config = dict(
    hidden_size=512,
    num_attention_heads=12,
    num_key_value_heads=12,
    vocab_size=11226,
    norm_place='pre',
    qk_norm=False,
    parallel_block=False,
    init='normal',
    init_std_up=0.041,
    init_std_down=0.041,
    optimizer='soap_variant',
    decay_fraction=1.0,
    final_lr_fraction=0.0,
    max_seq_len=1024,
    max_steps=3349,
)
Each number is 500 + 50 x the weight over the matrix's rms, rounded and kept within 0 to 999. Layers, rows and columns count from 0. Numbers have three digits each.

# layer 3 MLP up, 2048x512, rms 0.041, rows 109-217, columns 384-511
526526616373488533491512459474470453522502529590477545581611465590546507497463490552517512389528461553447604538558445500502461437380535477564425524366505510523501607473381537510483534580479382546512480529444550477477566517513560508427417491556560481498537506590496528450501464509507484461507522393471469526471559485533438532550520516478546430531610505534530449453460444549546485520490
521489487533495537553509440556500431561523442368533490479457533492492463593504514596471508522518481495557437461471523535439435474475484467548576542557473522543482473532542503517501542483524513491462484503539517531491488520520509485503492514444481459451431519500570533541597487536496487597530534469539457506486521466450497484486530607413455454438534529462441466446506500541493462468529
433467584551493488524523578438430454531502581503438516485522482485593577544476476467459489508445483492493559525490517476522546528558399530566521479575469519566549435635522651525490484541472469535506431480467481561428573495448524557495558483471405481422606571512463477449514594470398461556545532389608496440460522502584607506495530566567503445513532488518525486549533432591489541434493
547484484602482472559468463435564442484436491466454512535492522451557509528534453359481502495385553548486584600496464561473489429488528495469436562529520436490540508526522441618596497558489547560430532448527509549514431489478485546459485523519415511507506490527506500453456501541447611460533526499452553520530516483479499518511595563496438441457480472496509491607569380510499463515618
568359537450557521457541500524553476489548527520529601506516468551500513575412429469497448464569485429433514547373553449554553429499524452548510492441452533419505507437405491538470533600456561511499336509465511489621595518528526485505453589474453590497525490459477487534572469480426458492543512526459462502500576544475474455559432528497402450515526531365507453473504418480398523396534
560518487425425468424488504593511474500534513484489577568420497541450451527525488571553457518526450535536348440509428550450465575521559473529419463493519578521526513544573469536432448577477583478510518564453534499479513579615413485520473491588414508545441467485560540575511513523464445496498461460483531581527425444557440489508592467526433526468562423494500440499581538463471573466522
595538498524526424507508492504554381453465594484515493489582554503480433545427436418545478558450453494512441494473557485485557457597484468548576520443574482485421414484469523503485447505558546582485476519459437502516516514513396574459537534477537438513515482555493422473493464557599488456525467436503486470509576514449647530426568518531612433460441525495580582535504504518484557502459
533487472557431457572539510489494517450453552572440490510443467506511550537551615411553469532458469503613496510550458463560506487482526514435550495428455418429486459437487546522455540461457466419472469462510549488560563556469552507463461553526462540440459508530518495491564521495605504411509466526470543528500448621591508511484514599539461569586499425456480489517494512475486561472491
423569486415422490519498623487471546602453392473537455437529484485456442625483518552472485561503514481454505469474504521557452432494570479543546581581490468510569483426627457514487491504445466522550544472566615514528483401456498500492440459491545403473523456473462427472430510543503555502470541505454506414475500462496518547528538526486572533483554538457511489530406555474489545456481
464563572495561586543472502555480405537477588467475536562534528465531487459486508543483513521532491480649440465580479511605580521609527566523583512484522532557469507507575541515497485554489493592472513509451401491515583518607593433457500459542462485542569403460541480551557514454520473525566564543487478477562444489482524536476456534500483398667550464597459556388491572453415510475485
543500575529441537451487438507571498466484454452424486524492440547530506467481549415515578616509576470514465545452543409509483423478500565514523509561470413574532467592460541591578513463477570535568471604435427466466586517356558486549467513555511464542472480500470459517562421496571477503486561478510421523516502499573452496584538515553398527464469439489577533492438538486405468601500
413453535445494503480512505548559506576518470482496483498613571478420635556610481432407530493506499366531454515489480549536517545385489551475529447438521474407443484437411598465476450449483592534511408497487562526454524444501550496379566489557518500448593574549540473435547467482488534471477474515471472494479518542546522476474507571494506467454459510539450532535533473486580536515487
430441502525498500439451452472493488450552452466473520477503449458596452489534524436479494613459411424491445477544417532556491476548467507521484358545498562441523479549543541535526534476548539460543511558591512517533399524565502503622459516567506490431478581499473549496549557585457579422530487541469526549460465564575494492458431547534484573581552444554487527542494573529495514534395
494543568521450554498488547521525459482496485538500485509548503521427435534473570482558446385510474479497485455481616493510494525479436513562534493563481406445496465555494406495520514506526445490483450533387546577553476476482463531498426512509521455490480566514562491512424481490438488537534527368557453513518487498494514512470523573526476524558468512456564514465528462483453551483592
451457482497578469553506467478547489499507507490520483484535485453495488518523504516508482600492518427540466471488518553463479431592525498500544443444474512472587467444574490530525466532500534501604488396521544466511507505503505528497579474508444488499546552464535572579459574477562517482534482533519390492620553526564606633567426552466442448454479517539529554532438440390526540545435
478524501418421516410485464471513494556530475512459469482555539472467509574503573526506543542524525570471499583396568403538430532413555447467409611385455518428446459480530535522539543441499516495387459477445561597579529531537471540487504539524509593511545441406495446420413515486535491520478508554386528498503495569465452583616474451511480509424525505477500523583371559530470468513481
522443479535454597526464504552491565482450504524491511485505529502420549468523447505548540529523442618504497474513554519487501514483542497598511471536502476525444499538500524616497397549512509486542517498488456530513558520486525609514479510493528525561514512548481494508561546501390498508536486544481483506400430547463442468516421444539523608451475557479432517440451509535532514580466
413490491480509467503513456498529489479428570419521573539557577512541461545454480518517570565503507531424524489506516521528493418509537437495459517532489520453425616528423484547542473402443437514388591460512514494551561462467579536501512420501468527477639519485518459616412505611442482541479501567432463453610616415454569466469469461573465588417519559403596532437454619498496444484443
450511626511492407472551524471504511487449474602487491499459514401498522464456526537561389418482566445518544441418512580595541623500499458512482453574502464533524521486492494610547555489527554506471483492604528519536508494436540515465526536528459499427494590487519512462586563455582572508479556563502493543534608505594455465579437464471551531559446400395603539460509450550447499581486
491468529509565478476497473526488491462542536493545523507452501465561534363538455477488531503521505506462456464571557481551501520481479513490464571544515524478417477549565585581467504504577470433512540540577535492469550520517417550543495576476616605443466540565487514530450449438500444486535436502433506575422484411512532551564566578491524458547467446510485454512465517480470417436441
486521478469564429483505603484466543449549469418475438407565468481452484518549485503560549465516510527518528489499551404445491480461486398497492443467510597544468491461509447558476445477452499535499521578470466476481463435503508564468416447550508444539517616575478522507490456631504423534570531471456481497524569449486403431433524588523557494502481546482471348474511556538435508502476
489553509465455463468481460427531490594487460517440580498493527480425493551513487628535495475480498582479537479587449501528558527459518477464571504488443403521541478400417542557522544536487497490500495595515457503510510535604546517520505563502486577531478416473496477525541563487524331520467597472536561624423532526468514480556508469497435477570549557501497558408573530456502482460505
561489475440598530495493530564489393462522450498562539449452522483534604468422498557568420541492501540505553540521514568514485457515591495521491449482471476543481448513465467569494433479506569496501518454585446485473469524583470536520411546564482494488581611477514458432593507422528494501465499493561492542451498488440447535566502487506465557494499487468500464432513511520491480500544
616535489406436487537455526458487509469500533541505496444484530480478517537540525408496578492512555497507510427401511485444463508598487436504511495430503492556496465559506562515527534572457489463440527517537461526533521489558496436498522464598501562482513471490488437408559538636528506512494410466510506477477454452505460553515467372504452518460517444499510451499397487478599472450539
506458528406520534493435549472510521459592431534483489516474433448497527490415489470604492560619538508482512514483477471513459490453484499579478522456475504512479480460489411502456517496502493492471411477469542472619569457552558551588555534549504528553561521543578511503538426477456606442489571492517533505522478478513524542551533529489477505573480513457540460435447541534511609503497
548497618515561461490422592463465488564550599458460453439521408562528457504506556499443567521572469476535564456497526508421523520539447589526510453500502518552413659406607521567571477534510439488516425510508427510540541501516414547497513548554520487464549473414509536560548509392475470433484568489447473507514520461510526412445546502493523530490484414520418601552476495465536457464458
463467569529552524449502475451439520586528498506607515517438492593406511570459486488477444483444560491559503611389434418469530496460503565464472508470451545474445362515532485527454463532450556557512500533542411569504521447427569455449532524466532492484487550500444501539492547503501388480456564497555502487558513486545425492455531486488510532559521424463507543573517511544481480505529
473407511482385448453511511493461428521504480469477523626516464537528499494502444570547415550487559522511514440451486566506472518473529543547513533413633438456615537511536509505445505489588383556476483452504552497478489504535516507471575530517506524472492486522502585473577536502531550536487443463528470538463498445580501383596549461527546584553477444513485475497456459508500565456500
563565458580514493469494431458408576507472487395470468609440550510466598565514534612445464534495471453542510436584478479487540520416538457522416469588502485491496500460522496480466496579480423415541539509580569437512508545351478548437472467471444507573521500507463484471464526465434550474427635400508504455500515481569502372542381515433549489632588429427466486490546550484496470458541
500531507504471517497582536456485337503539494496514477480463413563521569416562403466433559485510565552426561558535592476501443515555603558563461536464451473569502383531509463521564473538573450444435453519529525441426518499578450429468557520535460493444460494567534526585508486399529551486512586486439517494491522387421597491467490476584504429481435511461486466439499544554447499482446
519481496446485505431533404559514590487485547540476464493639433430444474450520500493501512464506590486535431508636453406462508448513476446507451518541614473376527539575559547487576569530526474540453612447478485526470469514470471534483494601564364481437560535543461496557462515524483452465511536491448473543467509457457497466522546565609559368421513491558562550560556555484507438425621
482553577502494515493539472584539483413576524435467425525470533461468454547492430458527482495501509510387626460477476499517475487518470397571535473628458513443469509537410477509483445541526479558461540473474520542405513452431487449353466517515517477483543483447555455568464550446493521494502529427516439506517472424466553549475548532564546532435549534488519457489461562527438559554509
444576452558500456501398449440646400480505465470477523480506432508494588493510494534540428449610530495580463511569494517434469631478535587461441561502520502420392418438415476437547593599502480446549495441503569600538487474558458546439483518419494385435594543471554498561448509501495605441511534484497498605486616503591380534619450470501644534503479592440482598526533502611469515419533
491499464434514415474519463463428342470553494493515466507610422511478639463467453480610539545486501486426578519528577602557574472488526532488481451464476474502463538555482465497472526615504564489450522439495471445498445490456553527456574545497565566414447522509527450459520505488544339472566540371546338513572573470434534573559511493511476450549461464495528513448596449529507590558452
547491556474536477406570363546450410439502568531501545421378481547481530505548538504521448559467491435507576516465544581535416529485531457461508519511587533576532456536568498492452483553463522429468385510591495507451503451544483486498520488491381618524509510553517569454486597413510535372456398443504453549564480614545479561462467552471440467545551529532594511458425466505470523470551
547499489499495531507516453467502403509552536472462474518529444598487507456556457457534384469468473468491532482557468623446525558458512465505530519524502503374416576464442433508466489548451570503515467514429530476514534476499562456412521496533487431519449425602491538479523393427525492485479560484509488512429468546505523456470438511532489479505467442462488577574526481511462561483449
507498419483598552466520486501505464424460554535479508469526533435523474365578583475521439524455417567521491506448470527578482468522599446499538544497426484546414528483503477558432521424512572524509477516492566553550474551445499435553457563475511436553503548489455474512475428502530484473554438504523446424602394602511427520469425531455429548477542453587561546512565557465453500520420
466580427626527513631489490510550492514514554564493522530521509524463571467499492579489493561498537468450485647561559497485485464487466406491451499477567432503494567411475508483505591510468487474470564488536512513450608531461457536514452466477444566483496585587506401444505506513501495501481464501498581463559495503527541542547430536476567480488510514597525471471481464494562457529467
526465468537549441563480468456477435475472521480536383460466421586488505505502532503547536469541576499506509522534465483497534603517487569474537378465570522525606511468444526491557445502587505475457491455484452399523440541590564479551489525575550565513562526501572449497492471603541519491517469525503482487532540471516501587596571501544560448454517455407439530467468529449527451569587
482543514510439426515403493494485415534485488608451558543540571385445477453591511540542537509507445547534464540463493549495517418454479488446522577482484496564526433477511480487523450492554508513503496470457529438469494459529571522455486513527487516556484483502553489562551524476475447533550479453480557515580515417440422567570524540417585470557534478431500541488481409485545524599524
472429515511496521502565504437562561486528472536437499495509494522493517514546514495456529459524531476521486580505547479561482668561527496448509532471526549518497463454567535613468496579482531451519527505549498451497415521445547513534513517565591538489477469490584468446556463557432486412464518481504486446518450490498494460417537497539425523472593462509536560527544526459405545491482
438448525458454471523493491521493515465549511564496576503500527471561488478497536546608475484493452525496530543539473509527487464574419455582531470428519518501569519433420479494495424513487494440511521480500532445537529469542467544553575493453531477567500502536538510462455542474517413508501581500499574490561538526509489488389633465478462388440529485555485475421466471537476452565484
534450493494518594516579451534517385506472473491494546465493472530540500494520512510523526409450522517492453560509458471490456434513442450506424535433558484543466491478480476459536580498477465479518449407466504550621529561509502450458588448536581463486455457512456506423570519521590430572591522582472504569538529541460456475601422553513569493451454447458466485452519534453409456400449
508456482498550523522458546550579535603499427450561509538587503469485444512512334497561530498544415493459473502613497451513527525518401530455446498559493500443503504390487460451477500502520554432474473542431428368520424501551468521396448560570552536448545522542459409411463476457489489410554458476480407539541451428528470500460549521534598569562475526528541473507412454485504415491544
503472499460507536463467543657541545452463530496530540551503548467561492479538432544536544446486555507471535494496537505561519494453607377541468516479483401561467566509568548485498563483503429518564383601523557447437530505503562398564473473486529470480513526522444461495534496550488480510463510433548501514535519479506436417523505447568501468434504637579471534454470540524452500655381
418497497467518610454544523567466504487547562506407498582573470490430550557454506448427591480560432534470426587514497437551442490466483554458539476435421535481477417547536483406566588464479539528555354534465481446492513555439618525389497543470506590507517583511422474495528506466560523532389362469524484503400566556486548461455435484416476521495475474456545493483550445460544398491504
539483645486501517540517504523469527430503537456490556460563517566560471496472525595413462559539530486580466500518559464525515461474544411465464543483442419495548485493475529511482517553532460485460489485503503465478547529508560512597505496523461473495425526566507468392442508495433466479504474476516521485506469474522425569597478442438522492494467606495503517521499497485514450564587
517521520532514408449578489473560425490493516515467479424515516448489564650541560432595517543559410512448514606483487458533478443490471481525417508493542510452467479393430462422447456442487514448529509505489547522492478504505464480514555446467497522485467475519513479432595489485472469376527508523488520583483517503462571487482552559588453376580488478519513474510475488534449535406355
471392515538537460529474491496559384430465425590532472476482466519537545417579493466377425440563397481558538483487550501448489502532581405363516368511467431538567530531489557462442541507508460428477403533455505438547563443486524457527489451537504549480523458427551588393455482425441412550519503520518542532530470495504491452539519476500525495514504537461514476414514522423452432488458
483607529504447475475520498502471498509465570523482573530473489515502498456482475463417517530507505532549589529501390474468483458475494542539428516494503553489495458495587554530498541496443517506549448436526437409458533534486534482486442539519530485522609510509491508463473457505522551468507384542516441439482489537507510445538505531550510521530530597521546474470497446484522443579454
528606490515577495531441448501477447483467486535543421412553418423466500445461583587551539503462486471573518541432418577611474451523525489511430499476453504527469530555459497541435490524519476476497535502442555588513548522564496517480494507507463554446503507415478505468445544402549430528516491517495440449606436467647470522503568547491655506527602481451531528516601506451451532506518
544443562534508526516465552457515560494512512529494541526506518401546551536558524380489470486547561493578471501591530567562459503433500498495534568550483426466466523442584525440499497542444541513516573527487548595512513464541535450534486528509507523556439514475563466491501547433496468521450477505520546544558578499480565457569487536507499496408428415505492483538521428539447460446574
515467496531519457569494489563609498532483458451504480483508524478522456535443504555660503516524537498432562577523535565550454546507564576507481444493521505465527431488499475566425470447572519441511439449534510465502490445569444546483500455533497497491470481514588463491449473543441531556502530469538599540451441517395486469379453499557491530498520481515529601601479536529530510566480
461357434454500559545483498518473572498518502461475513493510468594397460541522492540569581607519511483420512552547481440381564431440515536492477371515524536511451441518505545464497495527503459569456458534497437415465486465616539510515512458541447644501407540517493462471550436518482534513530525519511555507382496399565508516424489586549510541521537572465483388461446419454513531484508
495602443475495445434488459534495478468456485502518513532486526399478561488469549553555485510530512547519458493553586465539517483493532453497570494479460516600435546512483565486569569579468527426493407497468614535507493425474474518527573560599505452418539461461514601479436534529458499459559573402452477541460485500525516463508525484471466498527510453542414500466408376476479564402474
478495468443478598500576435510521500543463637565448387496497467551612552383569432454485486557569514503446588512483409551482548510549509444542475484401420529551477576463461485503483371626416471519402561671531487511472545399595625483407528506484524532489481455484504499532550430388438547483585680426410564599531595473416579482535487492570472508531507483540589444540477470511454510471551
490510511536588496433508543534476559515511498484474524479538500544471478484463510495477486444572488497526440500410509536563337478423494443466515553444528419504450546500469516502491541539567479448567545553532553542434560428525524492549464524573522466544477421515466454433519475512460529579466519489551508407498435444411458508514510459432435494520394510534402509526501478583559480571535
479499501520481472481512447496547455577504498482484511504405529629560442532533383416390567516494619466470517430553475521410490462451561504490430480544448557403470504472446542501481517478484547427487462444438529537476462436467465485503613470556444528592468524580508514555527487528477598560552562594453522407490524352513461426505525518565560564520525508472485440437506446514439399487524
522496443571524547512590469458511467428510540529471557513502426528444548530518479479510476514534501466472466495499533524488481563519497498497506567440532577568409461540419519528490432530470576453540544473551560499517573504377445567498515498537508553515370524577575518446526507504447514556442532479554559520521537444501470470506502463492573449569510517414439475537501431541480500537557
553547530463408520573597473479515602501513547602435481452471509429538500464522564670461507546465519554493501488433437486420457587543441546537575485534539569475487479525450621493474501519596510505521545498584463593479576558492453495536506485542491494587501507494569494451501384533553502554520539461516502403510446442511473545542499446461634523421554509501585553461506500627478498458469
574490510553624510511500451535428450543514446484440580548471482538450519555462499560554564479507535456489543551482467506512527518605599417483534542475469521486483483519505555447479555541478496477512474601536519496570493425520516476422497524510593443534530526459561484540413475513524527504530550447487566461427526572457372552505474420512557486484428432407496436517528563433507481553533
513555506415519528495504465591533505484428436420510521399527556467545524489492478524520448505532518541581438480502528444473492462516463479497476463561471569601483512532488537492500419514481526578454501458536450545558532542578536440407545502506498458419519440423489477537515517558537449518508581530499539410428479514410436440525436581490431477491504548498504517491501534489456459463589
484422473508413500431543495516535603520448544500545522607545480433468539500494570532493510540386545502545484496529451465515529538514447463521519537468544573498407561456432567454562453431502522468540523546496495455471515481458474598450510534440545531544463467496448496524404554495498539508512566506573521489488532334561495526503496461523448510466423505520475409577541519487529433405449
458516520453485513517445468504508565504528472404580530466540527452515598512570525497531452486492429526559511418471488533461466531447493538483593492586418377477488522476404573492568558470487502549491442613558532538430537549486594477581535473559537470457592476415519510511535373443478420466488528410481535510515493508541514502527507445453465484503500397471479502486504564497514435483548
506439527563552528490524470529477489450447463511463527480563479529495508458606481492554557496539549498460563377492620500519455489552567480497493512524516550502463407498487465460504507505469495545482549420512493518508510450462466498486426487536526492521536402522549506481509399504500558500450520513468551414535538476420533487512532569498500521484559523540476595535474492487428511459568
444429486361513493526456510534549482521463522514488553526565586458373426477439396468531558534509515466518460501403506584477436535457470486526449576480475536476451611461628496425543437479537568466393422450586427467509513457476535497512516568529389471545437451451495531449474529554442438462481524475616514498561509461523470539359514484580555469532511532424556447492500532525552449543504
527540500574506469497423537564501484550527507486468475523539488514449489404518515450586447503509526524530409570562444573451501443469486480579467564479615482549414480454498477491502533465508505459522428534453455482509466472470534447439518526517570516504414515519553520561475519468540433398482596487439501552580403470423607538448534541516489410538448546464494532496558457496505474529475
495539547486487470463565565450448536524509564495419488484459548557510492438503432502446531523553426498509516455489357581505383386419390526497578444444498478482517518457424565493444545496540470476548402453549519543479592464573516476456493480511596418517492588413516468441576519507533465463517494532481551353547464463521521507499448485518546466391526563580409504496514462532545466533430
477597572490420488469631517475476427408523655478470505472396563486461511546475545497475399460524519541544427452542498566512565399558457444506473467501467512457543468506445521516539618538569485531533560532624421543336538453390490587491586455499474593402448525432491617461498467535481540487409414464563441502639537478517440466478510422505584373553546527578502530509558497484464525580388
518482406574540355535435440436476499393478537480424570551482491563538484523546403500420441470514555446493502498437453420518442489580518509421566531477535473450537486440437463557509418590555431503549432448456464475472521498458511463510478512549457481484510483496513483439516559460454495497549481410509457506484473484608513468469500426411558455462545531468589502564547451566488536519441
411413589492431543416524371471449447497519560509496510487466518612559478575475529468507469432490437447487573483579506468407542426548493547582491550453400443393484540541470479579518547560573518482579549510540492462447567482456562555453500477539535489547504421590517502460516454506456473499493476481530506559522412452596496425445573520481419476411493464536627495507455447414563466489446
484547533610472499512567530496464531539484526466511497489521445535502452572548594439478483493531506530552493532441543446519496543431505539464624509417499457450476505502560403483477443445452540449540443437606514512440485507562522515492501556508579575538466490560471483450494478541568485481513482489540505479416453520520531494573438516447374490545422562515375528476420479463402403353507
523545465407485476483498384499554494520507511455434578499578428500514554495401471545461530463520621588512475570494578487516476529520410430446443614587472447550447540463436521514592523516506471453509526485521561526487483516487548482493506496448477528489477500527492499599476504379489526484596522489488590484527576527488463469543453484545492480395524561446529565520438513554487480501460
369418579526442499577520517426516481529582558462439409490489467453453479517458397501466459515511575435518505403540451520526515469516436436484549519542507424515538498509473547556460499534532484468478473548528592524450548518534471543538560504540416512478431504527479529531417448553502528486520506539611581523477507400571499504563434537551539437605608582492483534532550483582599565427493
537503583490478512487522482515514522582426460496381488565488548523519525403503546521484537498526452437569600525529522511531474466444464462489492465498554516556572471540459536494478533530415422550538529496583471498450487465558529478607531552563498467492508489440438405549449449465623613489449467443502446484438520475527556522481484472402552477508439459527512576553486411411435516583500
478498518543469412462546518399519557543523588531469511580536484448476496516515484506517481496417381555532511486449506560467496537414463447465612511471518483461496481581522518502503430464477509494556583489533546406434516552577503531563518556456489399518456514600535453460539459428526434419519535529472543500502584571538437498489507446470397515443470492537490546526519522461568533360484
512585573451464498458480545511476464518481542541508487557465553586457578442547474485464444448444528547547505563531523516448547402465447494452447437475473517457486522456551471549417510500465495508501550474518610518495495497373591467455540448496423548561496571602445496442561460508521548464474431523476525487553504523530594516551581533510461491507550526479421472442543419505421520573459
593468481410464491428471458495450496517451516454446443569460479566466428436555575446572426505466537492478449558410487453495464419436455475569562499477393441533480582606583466430436521506525485518481578505604485527482467404491609455505470480490435648476540426439608502399526467480562542420469528500497508604444434443480554472519471553468547464511546488543505555472485488502494471541514
485482524362525509450459610602485525479542535429466531532552480479507452595513393588555423474503497528546490465592441501541391549475544502545518486557414472492433512517485451581510465562452608451532626559584470463445522490524545522502491439473511584387512476486520498514542497531522604495530479480554470428587421603497487512452494481581531492452460535446482483467518559513410485571428
494538520468437451450485454584490545495430502509458509534510523435509500571419494625435530465589474502595492513577552545471505503496502476548524481512567494580452462509584472497433481447577456501518428490453466428492478534542446436511435576542566519418536491427535484498536508396467481568618460492610511494549377553543491435542400555520552470506483491497516505572449480456422538551426
407476554493603502492447405505446423511532513473410477490516445465510506428457598582428480564548559492505511361422485527486522530502433500465481506492549437516523459492472543465446459533498570510545509546414530458567489482463577543451516455493553403469468463542480456516480495542498514543520462439454527468508541483461534452432428472453499492485554560399479496554441543618434466517623
484474479443478535477537412491455454588528481462613573429502513473484429547522465458529538559528377425499445561552469467484475608524544521491567497508372449512517486530548477519550452585500477568449470502507411606598571465526588405606526510482457498525425490450496472491571476437486511481420567526494529527458493535562502490427534437516499505459506473565472527485482581432467456571546
521524566439498435521530578471509473516468528536570400523477448474489495561476587462486457472436544535505579598472371555506466520558576473468505466537394481511496499585460539523517516508476562534466557497595496484534587519568560477530480444491548616474563486532579462454471532445546384461494644467516480563620571492392447477547552618509455478447449508436507499520437528549530472382606
578409407481522496457469445501490506493592523568553455477555509477529513478411548594497534459483513470483457522461498428492420455437558482496519508526445415522524535534448545431619465489500511577503499438501527518491527563498479469401534490517520566516446416452435467462580511504438538462433564516504348587490479496493503509449493494440491504594472457445469484447387570562484446494519
493581597571562584547487523492531449476510563383490531488548529491502468511506525534509507381485446552538467529351544458465415501492473512532486536471472415497503496570510493491544547478616514535444548527505464535524435475561509477484486425493466471384490442513486510535515483475565494529548550504447519438497482465502468536480440506546509446458452457521563504556515514508408510432488
495525490427454477480492548593513504499478572497570471484445534507502477541452504567558462525456551550568575557450561529497510495492469540485467469526444431496488511516486502520552491541490547510477482453562496517545439553496559494481500478485488487425522549490504520507438503437588535594462562492489584612540540476534446582495447438525510398495505506531515487489476535565517468526479
453536472550505543539549558463478458480520464513586448477464412541484469539502468488463495486535415473476487515446547454483450478418511478554482573481532488428477462488563474540506543563539457469504459457508564537385522467480428515519556550464513498545490479501442441468499525534397498546511485444487514571478483530538476524465494533471506423554457486522464463561545537523534547475555
497496464490465522492521554480446429515497545591525482482476502500437513541545565433474526463513579488527421582564544529506497524532377447467472569489445516471513434490472463516479496444490496557545588579592537573557559533502522476477559547519537569538468568484531418486495491583528440586399516438548502455560478447527557443548536593486455518515487516470560458509577495526445480484456
559441501572490453514558488463586536555515543501504455560564462576528492523482466529531437588469570465561411456590570512558556468468501475595563582418469484482457552438506464489488539468485522471474506512533459571522509541495580518428551412499531550483536555557445524492409501468525531502461512488492458580573483468469437502542543400537490512610438522408533416508531466522537557470439
445544550450508542475590505469562526523544537503484483508528552456501457407467405533392504529559487583531446429484475477570490432529534422597516535550524434604497496560430479394504588522517562512436510527483528535476505507461475543498496484440486424467476588471549448497467444417557463490623496503459429508470502453526512470428470502458495574460504534456429485484435516559483577448506
526470388475517525571518482430576466496476455425519523483465479414516512510489456468484518509446548518522476447514549462509588418542520520468500425478531459478531578570549531544561478490477444450463554476495498529490498498561473549489530497531547528470531535429500468481590487537449547516395560504511551485558511483472516524452511522523531447595524500488437519523587408481515483488481
487440475489488596576561533580521520494452468454491532597480486547571501521526460506497486577517430516510570569373484479545492530501479465533444585392432470478497474440507538426530507518527565583573565449506450475485493537590391550485529557520489505563529446498509492447515550510600560460575498468564537430620569469480538445462555503499509434531497611585433487456508540477536605525535
500543528420436529495566436572458493567608483543443502516612501444517594414519517513590456556532439498464568464489431421488587513468608540660543442498524532484440530501505503541503415517584482535557524471546530564500425530534491368470454444491554560425567507491571505480558451472513503507588602450573439534456495448422530484470504472390484530393432516369453564485469495509493425433512
531425492571497380459407574512574406418508567467567465483469547489384439511505538346465524420502575573550524536478520541539459606432448603442452531527480559479401456528527424468390571636556394493530538507434520512515549565490473485528637603586654421462567596548528547525491508398502438395499487527496542581451451435530451464567522497567498482416513527485388419444469568584410512447375
581418410454524462465515579475493531477500414455451513515537423447524563534524497572570519404490401530415515594444554526457499488499518510459420490545479523544460497521466434463476481440437530545539480533516510467529531509487506512480587383525534579505532552587504587528426510492542565460497490512524523559481456569455438515456543470402385488453509570435536415422544481444458473539457
517554472505507455460515496382557390492508521558445604430494440456559467555535469466575453549421580498488516526505549526511518498454454500584450503432539547501547547530486477446558414441485550425561540496415506489518502504527533395486527427487592526416465470539542456378536496485572498484558550501438506573419473470551495515379456533445547490522502465504414461409518463501475480520420
532466584475565567480481465517526611500519519505444616426555429551471543471450463499475419438488531428473529531434461531518502478443453459524542546487482504568516483445432514485547421584509494484566585423443532490525570544465544443528497540452445546478480427546465495419464472495483499482492565522566429426513543463482505391629502510430514547489454446502467572452447477512442503476570
492495562527485533579496543535538457528411470431483524437499443458567435460509420536494448521504469540418531508475541637510476593445381436583500518476373593516447457501533546506520413401457531419399500474464450523487484511562554521465502487573485464530440476471458586478473411482493440532486490558534505526423556485453480466522528472501521538499533449464461469576500508548561564575449
508504426512480527423487484539480422541468395433513564513543570372447505448541464449491456449451579387531504598512588579545582432520577448477511456534484494606612534558534476492486522539425446446522454431566559485524510445529498501519580557560516404497535491590578527539483471555495496486417560548468471543604561491457416381474451493476441467384413415537447472522503481457566516415555
529530461475474507544552528550356498498402479452415524375447404405503513345574468510505531502497536521534544558514463536524481504453457464624474519574421565439504447436479503579555439559545564454548454567624533487467564517448651562508556535447550548519486522473466407488529496468425561516512542521491531522608579489525515540542500533602510528510583472523454518448581530559571525607538
511589542430508435448519541530533557477533400446455548440555516575457455532458623477515523514572518431599543579542513452417507513569471438442507563465502473456458457479509517487576436484465460412478511501512548511515555471573486511398561559528436463533490466504482437478494431521496464568499533468497506506554495413471513573514520534576634435487479542424486446498536532461572575424451
505521424471455451488426538620400530532501553492517440501569496456470515400516463473601553479523501449501433502542504538493531595448566472531407473519552587534512365528557496436501516500481512536561463464550445496461539481490454588468479495519511468497583441516570594540467460481498539464588502481572484410499537481517470516582518556550595531464503499486563462547479529622483560511532
512578380505518491594530505506445424477472514498531518533558524410476522508533443472540483561581447487545455475502517511535572509512501414479556524468506484558419485483538442524493501547475551501490548526475489514535492480494412525455475472512521394434494516495520370546593485469498467535561481439477466464425479515441482603639491491522493526575532581471524527474428473495501541497499
522559474567482503440634481548555464507506544484441494522583472533538502565477439503586485466587517531427552438480418587513581517581484454497505571514530586539506547510551567465485464543520495519541465564465560510503463396494509488502481501555554528543476519583493481483524502533437508432515553443476488419574461358505589484571534454534476507567529455497592429511568595503534548493556
501476481427534460574471575481493486437473470527470544443566579476480517573493600506466479514569509447479446478455463519481463458478597394474514500544530483376460514438554467436433482501444476501466475593524463448537483511416466587517388609502540536483521489541498436445485501470379486530428528511555471516553514511559488551473468485488456474458518551561556585493479526526473462572468
475529504489536433428486518478501563456543459568431542486541529473472553570530433502514501542573536467480471475508550550582523489592487434534523507517540497515478534506407465554434501555521469512470485397493605496562518495524506524492553531495584566501444532468497543528515413521494557522498480507438490478409468508616514500572494483448516496579426563468468479467560614433503512489485
513488550549547558509528539463397427534521509565462518568499412516462422530500547420507427409410510518543579512496516459460483517520495438491537451543515557447465452534383451503544558505485570529510444497522527553467486519567429477501561521450484382527581495477540555522511495463497460499535510549541486394481534599488587536464489446537588495433435529412511476385487478509465498539523
480515420534601449433457555484515587455476532427562470468466485526500501597451474685491495465528403537530478498548497569583498486537412542488489542521481449425480473513496534507530529532469463504488597540474512490510502417430451489464414549512509527443460458550576460335497453568538419513522420503485454495530526526464468589495547513464538456460610480577451539533440550550477478528526
579524483431555500534498501510459517450574449412494494435552447457483468493510467558432580500461421509530446552436459515516540523489517502546482494457565490471519473507565454511486547503518501535550543461419439548546494467558441440457448473478520536436500547480553504559434489492467407533514483509460479656507485508523552481489504521509483545473478425551530502442579531435444481482398